Weights of a small transformer language model.
Size: 10 layers, 2 heads of 128.
Architecture: RMSNorm before each block, no biases in attention or MLP, untied embeddings, normalized queries and keys.
Training: a variant of Adam for these matrices, 720M tokens, 15135 steps.
Each number is 128 + 32 x the weight over its row's rms, rounded and kept within 0 to 255. Layers, rows and columns count from 0. Numbers have three digits each. The size before them is the row's rms in percent of the matrix's.

# o: layer 6 attention output (transposed), 256x256, rms 0.0984, rows 41-93, columns 0-127
# v: layer 6 attention value, 256x256, rms 0.0973, rows 42-93, columns 0-127
o41 088:191171147197107101121161162129115063168135109111095137148127097168118088110107170090131116120083085150171140134233154072126133107147097133046107145144094117113120133100117057097158085128135081139124077088124144052086080086141075102146098153119116143153082124147161112167109132128154137153098101112195137145156161105095076070108128116098187152109113134131099155096140255097105140183086
v42 093:131153156140052083109137131082154091162107145129155104117124096088160110112055212113110147137173062186145107068165089083210149124100127125117065106133173135144142134135178080118145119140189172165144141088142065114119116182032162135150133134133115081117108148113124115076169092098090112115112131098135142163145162109129130145129162175191182143099148188082134139125121145126114092072134
o42 088:141183196156123118101107092160140093091131099078161168147182121098111138144130141118181133101123121164117183089154108128119123150133089181105114139137086054123116081161143135095151105161132107075184146153142104137126077128158128082150156092163155138086085131080114124166141119156175120091122150149173177105127155082121185157037138125086116162137108120102090094129118131114154091141197
v43 091:139165116141157137086095146149158115082162133133087183072096137120168115131169100145143109070182110086102102189080153148127107067110120132172151147102188050126090138135136164089149153152162117065162137125138139117107098108073087123167063156161155077072118167070083121130098095128144109168126137077153123127081131089169090151130128104125110127138174157102103163119167204060147146070147
o43 097:128099128093129139143147137150151133118097122099162208151097097111112122135119141109169105167090079138144081100143076127149162107118100097052137073111088119179095156186107064151167101186164131149130118140068129143129200119100129099127036123111119159141080091088151070084130128154115129119107114173127113093186117125159165164152105161073098149127115110183114094144103072174084092137072
v44 075:148146111130126111144109161134083156154143130107130119170157136108134151119104152132141164100103164133173147094204182119161130174106126115074071119146096199091153147129147092216137143120111108115086099152112155145105119121145169093066152095158048180153179106176147148123162134181195172121182073111086104137140080119115160078146124144133155118047137085149153099071135087200076117149117
o44 084:141192150170131141123094117152125093190163109156123096115129125168121162130149156126106122102151152079101137205090182088122126162131119145192121209136143111112156099123129184076072147119096137184144130125130124081128073154146113206121200148143140129127163143143095159167120110112140132165171117075126131156034151131112128116091153088154154127152156134082173166139154228050150129147139
v45 075:106105119106144160084143177101185163109131172170167146139182086050134130086162152175133129124090116126141101115142113122146143174094111080106146099162150132154033120105131116099151107117162130122124096124158057075207095168078124081129085138128107106118071093101134138123132142111169098145117091070106076160135117094152130149160120091162151161044187171129103131086146102133112158147125
o45 072:125124123120143193134120132118150083152120115075139132133134202116135158132114159086148114097143149154114131106101125072150215129108161139140126158152140087109161091131140147149096103177102142124116171174116129157123099186145151191128217185132145132135153116119125116134192154132174115147148117146119094131129155112104167208159156085163132126186076145105129126131139204060176167177133
v46 103:168122058123084105125112091106175107130124071113128069153139128151120121147096115153130094167123118081136101140148154151150111098150187105129041077152191144120123123130145113166087133114172079112088150141152135141146163163187114162151098147146146091146149182149129148046155142121093156146136159090101095172121132136089162126144155172096149116120133102154081105120170151122100203125122
o46 104:140193212154182155175180115191132130152120044131118120155128126112094111131133075101150152134156100145105141187079074101126135119064173113119131130110178169008115098175148118139177157103110119109102174156122100148087161143115088100113125130131085137155167086135112121140136091124115104121160157123117151078167125136152124177151111166055138108170126099158106116152111200127130058107093
v47 098:089132128084068138108105164106121099114096139097129114115095111180197174165122148132140189082168141073136093095094119085054101127117163089137160135134171156085161141097116145086117148136123140164045059057169105147143117114238220166165153116080126141156119154077086204104103076187067145117082118121175157131100118120069100161141181145148134137148157061122138155085124138122121158119136
o47 095:159147169113184171101094116198093090166150140074092141135112152113153114139153177120167155099112163211181146111162105101136128119130131196138105173098093165119094069178169151162142129126149160104101094100106094139154122110177127153139100127119141130199151118138169134131172111119153149118162120120145113116090133157172117134137142202097148161146066142086166122126144135158154145099158
v48 093:201163052127147149104131165142123140090123106162124101150111169079147077140119101136069151154145118158189128091194126116082152074101161137097096123183150170074176163092122147166129094127109130095120089139111199146119127182116145097088091114215085182129170143169118198138091156128172120127147107117068106136200125150134105133126104128068094174130191136114118112146158120197124145114105
o48 098:178165142173092139112090124180169089150165122164133134088160136167106121116154119070122132120133124104061094193101165081147124181132144118169145164118115065136146103113106153039112142105065152182173148132083117072103071124124162164142134124142134132158132163109098126133111119119077130204177130082172160117074141129112129068094133123120159172100156097103167166140160255055146117156110
v49 090:083112056099102126124084092079145158150067024098166094077216098159119167149160094121063120121131150116124144162106097125104145135114197156137162122146122148125135133132063095116132144111156153190156074177175115112086116111093118162129076189141135173131124129120157094147179132091120105133161107104119134149099139123124123134143112102101141089089158131154122167125164139130133158105123
o49 089:170135169126114123142152158173055075167090145157155133124138123095106083151120125122132135085115107212118152120098152104124097108151145085146118121147092154186131152143094139125137182120138117106089126130135099125111152123132150085146132076197136096145114141133111074143111054091155093126099090101143106134131124167142132105161162131138136128097145106131118147179121179033122082180079
v50 070:118113186118116171166129148146166138103092123147137129076109116189147148141145129116166085162167111139070132128052089115127163126144104116176161108085163067139140123164162215071135102136153146156131156134161119148114123103133123127163139145094227117106072136076140078138128105107078130167100143130177151118099142125141160157091201106158105133139061161113132166135122191035151107155156
o50 085:105085111097148107137145128070125144103097137101123162147105125082099119117107128148148124166106128150168117083160091147106137107111130122059116065124109176118114155135134095224166127158172099042091109120139108179137189123132140083113099130117100167087091092111154107118167142143124111069087132185083138108192151100164103166147106143097106119150100150172097080082093000214100114128135
v51 089:189114105148100084129153113135118112093123158172126105123112165105130052118139109141090125158148115071126133112096117182137120077134160121158151137149164114123070110132097188178120100147118136069156124150105107056130142106104071149132080180202138118159108154157071114128125173071110098120141161096095124168189169119134095202149130125088112104204111187097094151115148156131132172111118
o51 094:140115151095107138130140153147133153101151098163187176093113169175126100098136121107105142108115114137074113145124083141105170082099162119080161092103114106211079193130090077054191144115100126151189142147099153083134135113085144030172073084121123085160159150131144067122138145161081134139127132133192129069172118125109160094135080141158133133074175094181115171140141200045111059142161
v52 092:159137123137127024160126053071087120149118130155117104123210063142167140119077104133085161128134118088093144135107150164162119080118203102127098109118116093132076112137131150152130155129090153119106129094090100112083098041157054148149140081201156087162120165094110078112164081103129153085105125105157144151159114170162155136114142121150095080083105160129102150105151165086084064091123
o52 092:064172195100143145127137113116111137086125112128151163136074109125137073106136139180142088116108215135148127153150122121115138110146109094078136099124122169234128170200158133115154169135157090090097139140054131120134162116096078071151123145116191127106135140139149110147141155177108138063087120130103137144185121075137122095155093120095075101159163151147139193117095000102099033164109
v53 064:103115150153109111156077154157122160125170106129160120083134103184102134143152095167154080158124124138096161189112146140107136124127095076142162120081101090154139109157143149145123146104118119136169093120138134172070037091125119151072116126125229152124208087137138068159118139156107140138144086093120148081110099122098179133139176116147109104083133120146161149136161132049106154170114
o53 079:103082140106121112112119124100122129150113137110121152132095060134088129132125134136090096138161172133154079137118126138104126143137105079095117062123162136204094124125143101218143162178155118081068095142166123165121161147162105144096095150111113174082093095142107127109147133157151106082104109150056111130162117093162098146151102141130093039160122157133127118088129000165105113113033
v54 102:103118105112124149078106097098101141154142142104119202097169120136093149135135124133085132069094140117131102199142144178114085132124134149078128131115124123172115118175088039089117148131119137150167112087122124110175103142049102144134113105159117073079128150110105106101103118161147103117089109158135099203096125104140056089164092121181174140028255112157103148106142115112155100058124
o54 103:113150165124119133107167168184125110125105160109140123123086122083188136170114122118146094152128133128092139061167151138197119134137081093134143125127109128163081126179138155085129132157171158149101176139007151152148137146153102169133098157168166137169156116137145125104105130101222129144124075069145113164185062070104118156155107116144090126161089134090143133174131152129110159091016
v55 077:071102142120137131118089091117113128194082103167169102092179171183123193109075141128139118128136058048126137083127106110118146170090111140099158147158091137147137137146155089065121166130128207224162127114143061134099106098114163151105123102134110072108049146082167135091164138164088134121143172130132074137127136141182087120151113150165161086108149168141121116129086082117183139110113
o55 079:132115124178078128163166144181055130074088112099146113138103172098153113172137125116160147126159154151116159118134137204101135137144127088129154144148147132161138052102127148118131113067136151111150206086192232164173155151152163142131118106184152123109167123134147125091131131104149143149083109102136146122101036143117156100103130172186116123095123127140097081162151054129090113130084
v56 104:149148197114105117124175082147102100092160145163121142098123093140143087088164131127144129132119160085129179077106135134111145120105095117104135124118108128140048106076170116129197131131099107108086149111121129184143139094181123078092124129155148203144144115105199077108114134096227104151103137138230105129137157148115083135123197096121105096091068153127102096105149122131146078168131
o56 102:069110115131145097144142108076169111110123162220137112087092170134095093063070161148113161106144107103182121165092133096143154148117117118126179077144107151251114118163085157151120140158119195131157143108112108111128128089127117174138182124112122135083109107114106076113060117108105128081186177103109091073157128126150076168140123153131057116122133190155153147133167069102149127111095
v57 093:136152161110092153119148081125120115122080116145140125095097099107144114155151118161087116142142187130151162110159120172065124059123118126104118133096198138114075124107154150123112041118129089107131155141111163144115137174141120126122161118135112142211142108046155177091143078087165097119131095126150093147145154139145129207123145125122099195171145180117128106179164122123117140083124
o57 091:129164116126065175169120072129122104057163124142158129100175155181111111118148144081107176107134137155020099113162126109138114114119140166094117101115122135193118084104135147098098136131083156108154185133138154122112117128125133084151139098165128169126186148135168091122074106115046117123139165120104106071158114136115141167135135216123122150143155076186146173146118245128150093146041
v58 094:064080052096149082106109183102134144149151152122160181144159126111141181108145076091121161121142110093112135100112073142104196112108122176117170138127113161127194130138152103160155162122140176169099103173114123113125148085086151107115076120098134127111146174104163101124139119165128113086174156142132089125126140117145137167191153117123154116070078136139107156144150118126131104084127
o58 091:145042122149103099090112140140107092137055101133177115148156187104121097178082147127117112102088132159110115166148110159071142170139087130107119123113183157081122108114152097115091103057182130149122123153209162089153189103105044134113103072131128083144108067132082121081110128116155101113085059130151152157111043171126157047062148084149186157115177157138116126160155172100120127112142
v59 095:150142118136118210162105189099108118134090138092121187157146145124171163142146071151118130139157112088134083201106093105081128118128091140131099132093141138133118137115156182148124074126161161117128118158118089137154098135080125145083167141138106116124139109086166124087172159167058083159106165133127212157096243136161205164139154137127169141124122100115113118087135128135145143106133
o59 092:118129132125138097182156084171133139133085093072125093178168165109064182153121188139134125141096125134034155121158130178087119087140163116096093187151150149109128116090120080166153122126123084150163131105134089158158070127150066143143128122171112165118152108106128092122154160116068102100180082110172066172122137141140114143126145119171142176162126168147171088100074233097156102108158
v60 101:073131123157061116118122122073126110090146126131226116104097113079112120151097141171149113168159128092115111121117095097130102126153143120130134106133168145120156105147179087157119147134213111105166111089068160099138112112112132130156103109148126096102166100145137226107116160153084122179113127116116115107129147167103127140138134156143162118172197104162147111167118149140136186096122
o60 096:130145123173155180099130121139139160065125113111115167203174120155097157118149104135165172118152110126093180078118063070156066082101134149168149127157125107108086187122093086115161128075120125106118106108151071125086123119148098093186107085080156152156101093115104157140122150148117089192148152124157187074104085157144109113141127148109125078076086104134159113140104246172137056125056
v61 081:105113126074127186140097111099124155136121051112083083116141116093112127091149136110084119131084102141131166133149112095125125224098100162076142128148151118167128129172069063083160123155131102191128110123174071152187133135126156122123168149102120166132142143131199125088144119176157126110085132140115083208072126104133037074098141152137188108077161151179125115150085116117114140112122
o61 081:139148173136135114151135144150079156135085152118143083096151112017171134187113126101131175134176143158088147115129143101166110128115121092158156128132131142176117075185093151134102129090165159125091152105085113193130205159103133173133170149138104110130135138159167096158083108090200069134093091082118138126099110103116156172152123082130107125178123101114133142177147169145141201076036
v62 092:094163137118156189129111137155116164172110165088133164101104178084108067134151122126095147191077128165158099189137083147095073124154097127123091106120057111136164135107097162112087128157094124130127079121152184157146130206080136096078053131189148187097132128185078132180117144116123093144121114099110150112129037155145100074145109156114124200060168132125103134097158112125149095105129
o62 092:126170116176110169126102170194161072162108140121104142083117113117100156130159102113124107159119087124074098085111181088121128160133163095145153118145094109177145151084118080083152174160065179136109104091058107123113111128157170160122089154157079165144101158080127090126101088150181142145154163068164117152174103098117098164158058127080097172146098129057130137144151190098127109157055
v63 103:118140127167062127146172113064144180098125118143156152095155105116130079091113079140102075102107097188116088079146198149163107096130110178094107133115131110129111118179145169110099126119095104094157164125109147170126151111099135058093108059159093100137164192144055116126105142070187147167086084139127113136146117114158170163105043130175101173109162166139197141154111147141130117084128
o63 098:088137167135074153101171146107177118164216144140150109182127108142125154099133123162061125153132121097099083132140063164155111128075124128066115046149125098083167166104123192072085133156161104130171145145135115089097129126113127133115131143153155148101108127122131098162145113115168142198154158151123150076168183097145104103058138164162059073164170125158115111094075244115115091115113
v64 098:108117187081123211139206118065176112105102114190112070127116122112131160130169112128115084182100096163117137110072131122114121148135089137162114124157109121129126127135168185141104117145096118125113116121141164146213117091070128109090125128130120124095103099157116133112127103126067102114085145153078131187106137142212067150123131126199104109135123162105170134110142120129123061097129
o64 096:074102116113093159095114164114114148113146131133088141150128160121139160093110220117115168186101112127119105123112077139156099116115135122073189109126096168207143215120048166092124139105091069149131132098093100140111104176090155110168142109115103138159102185150170100091143136123094121169150098077150131094118124153132173085145101081153088122142116127125153114103097092100116177177145
v65 066:137172086079120151135131061098137135151140148052100176185090166131136149104119124167177164060136125136129109135102122134137119130126051175087141170139122110135061143134078115060120129152092109110139172134154088108159174152135062102215185119116118086126113104100115168102156207167176126092115177138120150118097105115135137128101071132100131092112138042131147090116100146163132124032141
o65 068:132119128132189117159128131128150163110166155107142125148142155093146162144118115144134123137111129122156180080142079141185163051120093159150133160128137083070151176157137135113081047126140146170141099108136103099159176093053096096136122141116186083137123132090208107128101111085130141159116176132154144119101115153109180168129172103118161168111116155150149121175111255103150148131255
v66 095:137107108140175119112163146168124142111149138203183156135100123127197129133175109142081134111198187117119158185161173142162136196122165104162143119096084094112180146113104096110152199131116120148125150125096130084122147055163122151171165150104130064098153071142115191095159144154085134136120110148092138115148090131084097122141153100125118123106089096089089143131111141121167038153135
o66 091:139185150141116127130038161102129141126073106138152116117095142145162087100115110165150155143088123166222109120171130110106147073143147160179116144099117111111075137136154097107173115163149098117098105071065150124136115106101063153113088173036141142163080076138123146095135135118110168118072121153122048175155124113094110151162126137123125161123110205128055162111115066158105161115104
v67 091:133091130171110042154142022107154146151111125108120055150144111103124118142106146175119103136146100126121111143160165138133070147095126078048148139142152110155061094152113080183110122104172166129147119098088083112164149169159125190211127124123157118162117130078146119092115111104100110113125164170137109116137150120136091172123162123182149123183174141177126094136103121120173126137117
o67 088:084127153077152129175097153137104158068106136159166119163135107086169107133122099130113141091203168139120190091138115187222158099133120139148154064105107109149118116118180162133173145142156151120153136145118114162157180109120139113142155152119175118121180184113123161136130147098092089087102178108136154073153113092080172105132157159204087077126121112142109099155098101165097144120190
v68 095:069067112076131149093138155128142143076163140177135140129108156164120159118162108158058143141174133154134131123143065082159089134113208171115056101153159156128091136133115068084126148128145103153150119063182105146137106122121145189081107168120091069090185110067114155144153138159099134114085163081115134145117168131128152062141085161085176149090124156159115127137066109131167118137131
o68 089:137195158146099130131131150198089128111063120106114106135108162126169127173153128128121157158153123157148124135124172131111104094108123128115193120135177129143084070131097133113146096172105181159117123124146126155165141112128185137139138089192152121142078081111070097092099089145159128088136107208092075136159073164134074134099138141136142098146130063084133095131124108153163124135000
v69 103:081186100202143118115133086131039141115130142090114087078147083151128146084112110138086125145150080118131154115160126080135117075158164137125101115169138132110177162117067070140142094097135157136140157064138109128163112148133115131135143132138145094133182129085116144120150167132156126131103133134139144072120130175113161156168105138149138156168173141132118118062109123120133091139125
o69 099:142166118119122128155150132199186163059141141135080037119159087213157070120132094101142111177121148159071153131126196108141108124148171132154129145168130127190127073140109134089201130139145128101127154099121111117118022071136107135147111143144180163136121140122153189197116122126156135102108174163141132134205170062109156142140146137136110110140138123100130053093151119199130068118107
v70 081:102107094068096164173138136114157152122125113130130067150129158167147067108136154109073120201112139154141105175125113105106163107178143125089095104125183139139134128162110185102160086142131150152060094143114155103134129144034105116135154096178155138074092082207114092116101124094102145099131132090081171218156184202124135104075185114124139120102144155116123163187104135142082099168126
o70 085:170143159151144101081126122136120133156138141135158140083156131058100144107136121133108106141123133117077115118132154117138079180103160090120127167116126129140130181165133162136146151111109118037133186141032079113169083168188180092135168138127123142115098159124125124177137156134143133133149098080090201132105180044121057094162077090090128141145098162083130167070154129053134136110209
v71 076:105128096153138109074158154123103113142155151148116107191152134060152069128140117128079171118140148103180136114183165127150111116112155148140097173169105178092104161056119098174141155139107155111115110116134136093117170144135119107113097143134023126146125124167119226124109130156163094110140140144105105133172139142118108149146088156087161139188128108127129088178083055243149107119101
o71 093:159160116158104138119116125164131127126150130149136079120163159183142126128147124120118152110133111110111130160118146127123094144160159153191147181126153085109158124106117149036098107065081145210175151116143157071132055120117139154163141096140144085179151161127106124131092103111104151177164133102194118145054128185103164092097146123167173178080171099093147163175156255046155155136155
v72 097:142129160143096057104149080131169103106138074148126062139148142137107126187073116132119139139125176134085103095094147168163155235115181110162139132143115124126100133090133129088133092147132119148163131114088093135112135114133072144115148140125133123108129131132179107162156138130057127063113137124122154140130193094158150093084139098151111113210068157123097126136116137120129149161126
o72 099:149089183122121066133110098072103190136120125140080102141135131104156139126092143140122144115121131149183115164114134195073103096169117100101134114128111103108093185134119123139181083131124091132135104178133106172120148107154115109150192114083117084121123122125131118142143150116099115152102113173158143120143079122130172128126142101139089112117129201163079121090108000112128153148240
v73 087:180112192119150181107129171139108152065163119134115138107119120050095172176142154145135131183164108175119129155171087056137107191120086150097108141084166095147119135194143158144121165131132113109176152143109105154118144148172121079143180107129117162132095062153164125061079174131049125106105108197083117114130118177138127173107119102189165193135139141103190107148111117140153125163138
o73 085:122139087145125112130139143119118116148124201108122098141102092103102166101124163142144106141172062132115123129183125147178075170117189134108108134171134112113140075038125111222166091101099147107138110101139147107131080159055157100150117149146137141068065086075097154070095152120102143152125104138112120117113139136132114119081167139158104076153149140147091113099113189140162140139012
v74 099:104140113121180144152118146147154126142149178112075160169082188090143171166161116110188140115142080131134150158136103104166142183104111170103106124190078119131104123175164144172162104134094145140099140125172124148131163201125144131158057149155116103099134153198093137182139077187152143143114149163064111117137127139128096043111158145111138086148140069131083135123130133124212123176134
o74 092:169091116176161057120131190173106139177047120134092116091099163074095168102125135083131113172159078080111132165115105133139192134087089113116123116101114059062169119138131085206119098116106099160152085091117096089158150075108083162107102152082105142101118089104089127077122176076160124136112125112097159145064079142151119115115118040145103147125140135069107090134147094172092131125177
v75 088:183113203089088103192159132110134112133078082141102096155161132157103162125104113070135102151135139165115129087108121116129164104126098170138151139089165122122150119138049128099147126151087119169079144215151096126125128089220172129125162101094105152174110145137204104140146119112098142118110131171153148119143135125114174131095128124118129150180022141097150118157073131135091153151133
o75 087:132095101150089070123143096068080149132157135115142053163130148119099171122125143171121178083106180139151153174158110188063132117134161140157087128107173160074157086110152127157116115089118072022113082154239141181079133138120126119101159118132134114062146104160156147159127146112092101111096120169128098129099173136141103087122176140145174084151148141179099139094126125141155152087110
v76 070:115098106095090078099147152081104189131196144133158166155176135117071105094144165100105134151093133131155160126184170119140078181146146174075122125137117169138122137174107021160136153156142154132097145143089137091167136117102189140090120105110068101103125105180095107092131168109148141145127143126106111146159163087077102091141124118159211100066169108181076121171088074188121095161126
o76 074:166177126165117121101137158153119105165128144155176068127150170129170160163103121148120122097166125104137189148133149110144101155100123142198140159123155104094120110159121152091115121094142141168127168132119161101140079145162137185129184134142139098157175141168106144144098117122182135184154093090173117153095129097088083101144125093203174090128123125090120140159158255064165175100114
v77 098:071082032159128112150141145127139106152138029140081146151172144183124170120104092164131114161195118100117153124109230107078142109149099111068186141175202109144089119120146150126152155107135159129085123184167112089186116135127130107169082134083184114130127185102141150067138133128100122154150102146106106116098214154079123191169196145151136167154107141140091125160106101131162169152113
o77 097:175084151094106092143137170109108119175176087169134090146155166130146130130099168144155153115144104148093121135105107145103142144098160102157107122101172114207109053124176183165119130127128066120086138140165117122154118182117100132119110128077116113153137082117124109138158138075123100092107121134143175080110134143149132135134149166153151166159138203118127089080172077086051175088191
v78 091:183092194136094095141117166214186094154149124110202144089069154128110071237143162106138139175207166118131163120143077113101145152117078089143052133096156095139163144154173115129169067152104146087141110110116126168116151146133144154126145093110153140135140122132172174145118121098099122109158118126072107089169124124110098128083129085133167058158033098122126101101136119139184117117132
o78 086:162108129172166147116117118072124090100106114128118154173121135079076165135145075152121100091168050118149160124091103087113149137112203172128120135043121142211033121072128075184141129110151145131196114089175143186143121095166159109089124133126106123067117090158107132154112173153074155166172138110187129134096088147108078161078160149134121140087138122110133112052159131112199149110098
v79 100:148154077172237136072056113129169182131112154099139144105139096107128140096076187130129142148129178094111140180148156069153156063098091144109118130140129163144124089140124109123145103120176073125142127131097079161169159122184120090124139167102132190138129130107132211145086153122149131118105112174135166121149109132123049151120118132106109126147195124137078129088186137126129198090127
o79 100:103103120110152145113152110124194110096148121097144099130117133150111067132193109132133128129126193159059058165129141101161149109145128134118089146174126157028120062116169087139109143171175170122137130100146147128119155106104154120109104134117145112092181125138181224167117124148126090196104131137194113122191134152118104160171166164155077136182132099126145112101104236128088099101083
v80 095:077127179159131133148138108154124067162130177126141165146120125099153124216161116129156139107171129141145125153098113129160088133140077072106110124091077092108114136135228122151089145140137174128118150092119115135071129146205053135140122055159134122188147153112149117158120056094145141139132159108118196133134111158168165163107154097117089147149116092146099101106068131129138110131129
o80 090:095118154181115104116146113091096167163122101052094110147081125116066180115140081164130133134133142113169158063109120118159131091134120184128128134099108128142175215087093128123108139106120139117152100114146141169202086088120099122153098152085156172077123202124135100139081147135093121109150176163131036105079162130146094140121136097171088157149146163135095117136135082164133086140157
v81 093:173147123137174134105142154164135109130150050128111120102121089170115179117091123138081138161076162093127095106162118143064140150104125126136079131104150102156141175074118111065134149124089096153178170161144085109127099102127152135159166154096165136106097125102130108076138185198123152086128142106135115111118134131123170116212064124144185110060078121122159132128146126116089054145130
o81 093:167129138146175133158146086121165106144147157120151115117129108072155106136094115128166066139104144191110097137100149160067137153210153115147063204166158111141132047173178131139144109143140139116086201159107127187074121164095103154096105168154131124147086065121120125110151140138123156091126104153120128140152125129132147204140155136077152128139120179126117110124146005161150170106094
v82 092:132136169172137177109061199176154123148162102126173151133155129132119194163128206129168073134080075123147147158143060124148125146087117114137101138074124102132144161142205144136115126115161130135178113119142123145099107128170175140151141152153159167153131043122106140171080197127111147145103182043112162097110123104118129140156113076126181134082143107156140101186140084125151137181120
o82 091:131122098203159154103154096116158078113122138108168159131090053113106114141107108139103112111158091125176173147154128149140133136160090128142124156173103095065169111084122122200082154135128224187139117110176152153160124188175203152112132120126098169136135093122125157108148110130078171143141130156115093131116120147089114143124129151152169107118109144094120106140151092117139180158107
v83 099:143092158181132172164144133134131120141109187117115137151116166118106095174171106112115115086131108154151056127063073091172102179153179182182103111154104107128074098109078082193108080119091197113131127134162174122154153149050077114136109128162110124129155135141102084152153089131173110156107107186095121145139096079156107096130095122129108136149123156108128146069112114129224139126129
o83 098:122106111141148121096132212127124141140094125160069132168124193140157178079118113126134100176100116069159165072082175149143163085194119190142163157154109091136112187122087139133145150138115124154137123193070130137165080099097159121128139134142104160118113204096102096132138142116161113087133139121146053189100120118127105127118127082161115134072124120104162144140095255158113143142181
v84 079:062117152099122098102125114111044108137104123208104072112121102128122071114096144158128096130206095103092163156125132109137061081114088093128181127115158155155128096164202140184170163134158125149175122129109137101153111126140142114124159128103161104170132117073153110052136138111130128176130107168136125160099177141127120217131176210093181161165157154103169136200060140112136090083120
o84 077:152142158067129150155132142119097172088154175132162145133139121091136136156146109126143169145151110169031130071066116128151071108090123102151198083111173212198134176161082173114176144107129127092091162132129140142134138133119098100146163098133117121121124140141124123147116141169082063092158065122157112103114170104166107109085092218169084159164196084116137103187122148156149118067083
v85 087:178110131087126139187166073123107111093086091152103090117120127165159156116054140076109136158105126185141077147148064110089158104155137142066105096139128144128200121142065132091108124126086110177105168176151176177132115166094130142151137105196169160122102153162187085118102138089062156087133103169065180182147162185153080102088126120083074158157137127132102128155171157101091153112128
o85 088:132141162148124106119139114129119105150149107147078106082104108060128102117113128116135132149145154124081127134142155133139126147087135111125099153109137159077141097137136147152135180128105128026089166126076121167088136122141165095119158165106131152076131163133111170177144183138099098115119117076111208094172159060124040073131096108095078115190092144118128142089147048177153139118107
v86 095:126109077143131196143163099116181100125121104181137159151134113107091132173105108083163086144165111145120130132135123049147104103076154092120101122129093091136115119187157070190132083112131171056146121145111124076213155113106129111122104135105124120127142165132113147091100151133138114144076128142106114083137069118123171127123110191091125141104094176115154123183126120128128186147125
o86 092:132097134135137112088098150065117149100148135187107169136120200096116143120183066136135124146134146067073139174100100145132195164092123123083129098106138119098159194144147136156129150116146097129157136132126080142100139160129118118105110137062113085106113121138083139119072136176106103150167083101171105093127105097141145139119174131132164090094185083104132076094093245087081118114143
v87 096:137128117120071101144090141112115188107120093077106200168158154135065093137126124117119122059148159111136019142160202105174107172094110118130110120090152121133127065186082111138148100126141170094186132136092119128131148100099113151118141130176072180104140115037176127121117106098112119152122131158172091188138094092113177145087099110113109127140125096129148147144125160133106214158129
o87 091:139151143069074112154122149071104151141095124118113133167102170113106186149173142137141110092149138048088147133131107160110131145157081167067090143182059118196110187120160140122155115146145123125182120136092141108173187119146196095177143134127141133095136170098092098096122090107134087186170108131130141096068171135169124110083153131131110115099127084133119162147120214086099150154108
v88 091:129107138138132074165093168112086076139112077200119090106102157063093107097126108067109092085107103120129091078121079113171117167105177150096138127087133121129144121142159067119172088148145126127096115113151109107135181084072118149175165153207143128148103144153066095103110103079157172159152170102152082116158127125114103111125140145166142101111126161075152154160082121123179187144123
o88 088:163144188205175093099110171115133147150092152090140147158130155132169152078120084167103145146180154111167195088135137102106175159135068162179153155150074117182154091140112126122134193149138089106188121188096161184146146174137115120187110117139148131076120070133105172186110110132103101104106116177151179114118116153148136072169127177111109136138137150103078167107136149092117143087047
v89 087:103080077183158098129091166124116122068148139133170095142074096177091057062089098116159118108160120117117112177140107087087124170158168164161149128178149133135104112052069120175165138166127054156100154177130138142130077071176100125137166082068149097124140090107143121175122159155124103107089180169085148176096086174156117153136157155098113162201117072121141113182099114121133143119126
o89 086:164102085097126150102129170106092175150106167073103109120191054109120136187105103079161150166126186116164136132119140158142061149146147097150150137145155122068138135143078138166147118116146133167094123043141161123154125142091096123136162176080089103174093100173130177124134159178123141143110119133129077112127153064105118100106175142096125102166112103076189149152168058149153164101169
v90 089:107149092172143167162106130119155112148079133098176188168117114136094181214174100123176062169139099141150160168145101130101157047076129118136130128138121108105163129118154165170173104083160185092182096087119106053119131135119140139157111199098120165102088093109128097163141099133193108161142174151115171132126112114158190102198131116165110170087134114140112139155129130135161048183121
o90 087:190099096189156118151119131066130124133101140140152142084146096115051123111134091108130102097074054131117111142128141164113141130184135121108114128116111132095165120103148150128126097134177143129150114151097062126150083143153076165110056144154194176102110112145116170108147159113073130130129115077112083137123122096177142106171154132193133175057128164119128075109127182106082152186135
v91 099:104114078098109131149126170155065143121102120097115156133116137128142119118144072097049190176112194077119114112123075126082218114156095125144134113108094161115171137134069109078180102119080116122157089117086113082156159118117045115136192150144106180120153133110202135067135101110114119148136105147201124138166054132156111202111114143083073137116105140071137170046121144139104146060129
o91 097:129116153063134132133055100076121144150112129165109132104155218119098128113164121157115111094074149151013051121128158091114123133162180137133084185147117150204082136122116082091104122131128140098124115117070132115101101082099133113172123094137140115125123134107110116137098133190109114134146120116133108149116100170118108146119166132093156166096160129146133199104144204066173091106088
v92 098:166137119148144175174138172135103134145182060147161134122141107189094109121107168140112159167146100101140120164105171147069142137172131124132130117143168116136096142123050104137146197104118079180129185116140078090117082126120177112181167129116157167112098128119094139060207234116109142145086111121104170121126165089129166168136083124102203114063114143138108124130117135127134076114127
o92 096:107171177121144178142169136099137109145175142129132137146171143115193104160140121169146080145107119142243166108108161088102149077146173119149054160163142081190109080163159096139178132122115134098107150096090147130142137215072144127103104158127106132131121129135130104173148168134151140100119134128098101099126174112097066191161140147126141108116106138108144153118135072091130140101163
v93 082:188117200127114110128135077169195115130091115091160128136123112092151142160078136149158201105183178165142105124105149123123126146114106109117154128129110109124150103128142130172167179145111138102115110150160098203096127072146136105168081116127101180167116173111195183211119086173139113068152114143108120141120102135165098135159183108116104128132122123138156124086172150122106190128138
o93 079:091120124161185117125071133108089076157128098125116117187062138136078098138118149116118185133157160084163091135136116101121162128128086172143054136137128134059091177125140150151104100138115091129122095129176129165146168153109124114109131174074139120129114133099143129116196116117149126118104126114171135075035118187148130100110138105049106136140114161133168201148132065114099154146178